{"num_hidden_layers": 11, "hidden_act": "swiglu", "norm_eps": 1e-05, "positions": "rope", "rope_fraction": 1.0, "qk_norm": false, "bias": "none", "extras": ["capped logits"], "init": "uniform", "init_std_down": 0.0477, "weight_decay": 0.0, "lr_head": 0.00804, "decay_fraction": 1.0, "max_steps": 4995}
Each number is 128 + 32 x the weight over its row's rms, rounded and kept within 0 to 255. Layers, rows and columns count from 0. Numbers have three digits each. The size before them is the row's rms in percent of the matrix's.

# layer 4 MLP down, 224x576, rms 0.0477, rows 160-223, columns 288-335
095:068149057104139055126169118139107078108163100177152163146149088108088121141126130175151134163154130133088074131158127121145151157092152172101113
101:105154077103112181129165128100194126100082116129088123153134120134180115075123064096121137161102125094179094182064150117147124140114132116180107
110:142095132132102171142128185132129137094147128193158083077111126111147131092168097053074139112112117107127147161091060162108106114081113174137173
101:149105103135098144158108156099066099114069063093153098100087123126175136173163124120130163172099113061143154107187049155171111101103082157090108
094:173166123113123131185194157155090146150092114135155170154119100144084084172100168095180169114056122081162156146105087161137179139165124090107148
101:117134197164066129090094069129172106117094184097207131065154063142074150115114127107160106132115126097108148197206164154116123119102153149123157
100:129131112111130134106149143145086164159100188124096097137182065130080107131119116171159124088093063105135168139087133171177115086119119162134127
096:141187122067101121138159123190081153119129086130111139178107167095165142105094080078197126149165112069085126166127105131120110152065155101096124
092:152136129132144131128187112109058103095126108088103112169103108110146150187170168133170077174128178090095119100132151105128110151133174118109080
109:046101205116153109117167153140154105147142132138089159100142066119117047158140191183116111116158166153153151149164118120204139176097199166128161
106:129132116128091140133201201157175127096134152086136116169133136142135191145143135136127137120157194137137097142123124113105164201129108156084098
101:125106141089126110109159111169100127047119083085137098071122195140100139145157156140080149134129152139167105112130100077135129167138174100183202
095:126147085084102168084103173147207106082135148114134170106099130098232118162144097165164083086135116171160141117115182157055151136087104173129145
094:119138137115137166105183055141090105116180080120145083127123104125150118154215137089176118120160112156167067096122123085125126164088124113122056
095:154154153126096097093138055175098131177142128030062144129169120111128138169085062122073144139102050062107150075095124177143143150138127101146157
100:104063134133084155109125117141156096105134116123069066137101155127134140166123133162119151089092128125080094127108135101136179067163152129192182
096:151087153140161085071140074071135142081105084149216173116075178203100144129150116140129113156105111067101116173092089132089127141097157124073114
098:116091111174129105111139096080120100115151120160166143082086150118143127123098110144123164132084127132132093146085132152188089137105099103115105
099:100112079175174070130132126128110101159113123110136134101112142115120089078170185077140118152117169164178142109180101095149087164092149091108127
097:134157116151163115154105139089084112138161131126120131156180174094107157176153077147180142083143075146082057147115102124197134094107051142131131
106:168159152184068097165126191055132158166106179142126149121177138139136127165087082152131108142145178150093134116104163075089151197166222150141085
112:135117137053108097092164082088228128135079134099141137083152106086106097053099186115145123137153131078097125157097145069091154125163181116126137
097:129150148151112091104127151138128136085161162176116124151152178142104126142111109114127099165178089113152124140089111160185189117126143198141134
101:162140123161097081129122151136088101091127168085140116159132164142118103142103109202101195064144172189116160129121110120101131115162166125118118
094:139122095119150087126168164083126183123175129114083094099136116148156174137159093102078148111115111128096140100139152113184153217125159122107135
101:098157160151105177092082086105060121172157109144102175091166119081140150097099107096046185107130102107166137100176097112135132123127129157132202
100:145098108075128137178125110127159187203158135156166133133150128151087125136123058071123117142155124127137194091112082069175187147098130171103132
098:079127016245168084164093139136171098184104184170126160146138087125107116129087123069140117082133133151140170114179099126085146159159143128146177
100:168148119149114173122125155125136181150137123132166086145163091128154139127168141165122106122141101189095135130154109136157070106124137097137112
100:100096122116114160092142150127166163104154163152156129183111153128153174174140106146150114078145165097175107160118174161099131167117122134149120
105:121107131106073158142104157129093155172178162076103143161155138142153150030104087148173132133182155122160118086066156118124141084090074124108106
104:143126161126146126139121095171081193122114116191138130150163143189118175151116164109138166131197141164199121122164123065105156164176140151156128
100:117159069123139125158093180196095132162169091123187107140094065164079159124125077138058129151154145159123173150095140143092157168137126126098103
105:105133118087113187071074143141146118093145064087166122106115131092129131111089109181187103086109123079146152120166070092147114095105173172135133
102:088163066147112115116130085031147140135113111081158162127153153148102116140177108151137165162156079122160111129168091144212155109175110179075109
101:172127163110094133121105086114158119132116149137100141208106071184116083190152091140149175118100103149169155150134131106181130155158129146123081
108:162125199168174170126102132043129095161153157188077114112116115101144106152190115145134167213103131119185086065141099114105185097088089114126151
102:161157146106148174120107136097174083177131141140129164142149159155139107136120122113158191110104167155135091113111146110128096132178087160120093
095:070126124135149159094117056134091145216140148125133138104112145171133163161108111102147104140085191118174107121153110118106130164134119157151122
101:136078108044095121060104139146107156101077156151090152102155116126127117152148133122132152061139171164158159104111161107105085097180130118160124
099:143066178106134039188154127095139190141122160163163114127120134118082172112104113128073135109143069104124135152184127076131098157103141116090118
106:183182097077194147125124108130089095108137125187084121146160136115155145160154141122130129170112088068135157117133131102124078071183084128057093
102:117068176126130155150085118070137121159122130072098138081069126154118167103207140134097143144103088192097208094102112104134154087109159183190124
096:129104069133143130122143117176118087162164117119113077142141182161095056102115081124081109097161072136110054157083117119150131142131102149132148
102:120164131200063120070128113117084135210093131098128143118087134159111175126169111165137163121164102146136118182165097098162131164126150155174145
095:137163135157115069100106135078068120123091184155106094102101146130136146115165172152125115115184102150121121113092134075115095125085068122202049
097:142100116123157115094127179152144115152076143108128154145139078116158161121099152161204087066108132141119125096113132106168140081126111102132134
099:112130145178153125137109165119170114167084118146193159103120132116172080155145142160131154172145172161064175152149166188098118076117086221146146
097:106121161133157112135149097137136197132081091139105096125038115080157140137145101150151111159179140123178114078104178148179151079163065126123125
097:128200080149117130159128158096179103193142073105076108120178110133134167075119106114123080170117104101163149085116139171092192189111082122126140
102:066132144151194088099098129107149156139138137144092133041117176097156133115110123102136136081081115112071117116135151129153127146091111112160194
100:097108115119133122085147101177110151148156120145144133105117175101158093137135135168172123167168089198122080140101099160133124106142071120129101
094:146135118146124118145076171081217079141161141173181150162151145166108159157085115130098187124091102166089134129144165165176134177168096094174153
098:140130122147110176154156096147153095091124130156145159116139089139113108177178154066199153149116172191096116129127153168137063154121197130147093
103:153105135123151138073120113157138133095083055156163145148137073133144165093116111134149156096127117142118123186121078153154150119113211126121146
095:111173124111091144109139100146114125175110195088057139155100099042131126136119135132085131132123125123149080155172158063153125138083171148163125
089:133117121125165164106117179048098103134084124104080138122141128114141131117161156159158136158152173149114111091205116139126175120075172120138083
092:067128150121187097169131115156145079133092141131133105119185145149098106150148112115153175154148112115124100085139096114150107079125123169165184
094:136145131124138151179109111103134119108173093087131082144128152120135103097111085137123096181208106076177110152105132118108162127117119162115142
094:168158126113117086120145123142151160143096146165154095159123132186109138153120131072105127168130133126183098142199127045162098167161096163122082
096:132067158190145145113133081105129060126116102152166092111103160106160112109150074139166126148177100120121153110070147118107137112117128150151109
103:129199150152198107147147128089153110139164116120168103127116150117121158088153104137101081129140070097120126094121121152137108176128127098076157
108:105159155055139094101123164088149160095175073093127101142095134161083122103122138143108169128139190139159133090091154153121186201099139069134139
102:148150114123148126136084151141143170113193113156092121108101079078102108104140121068116132101076129080120103141156049129175094161134142157105104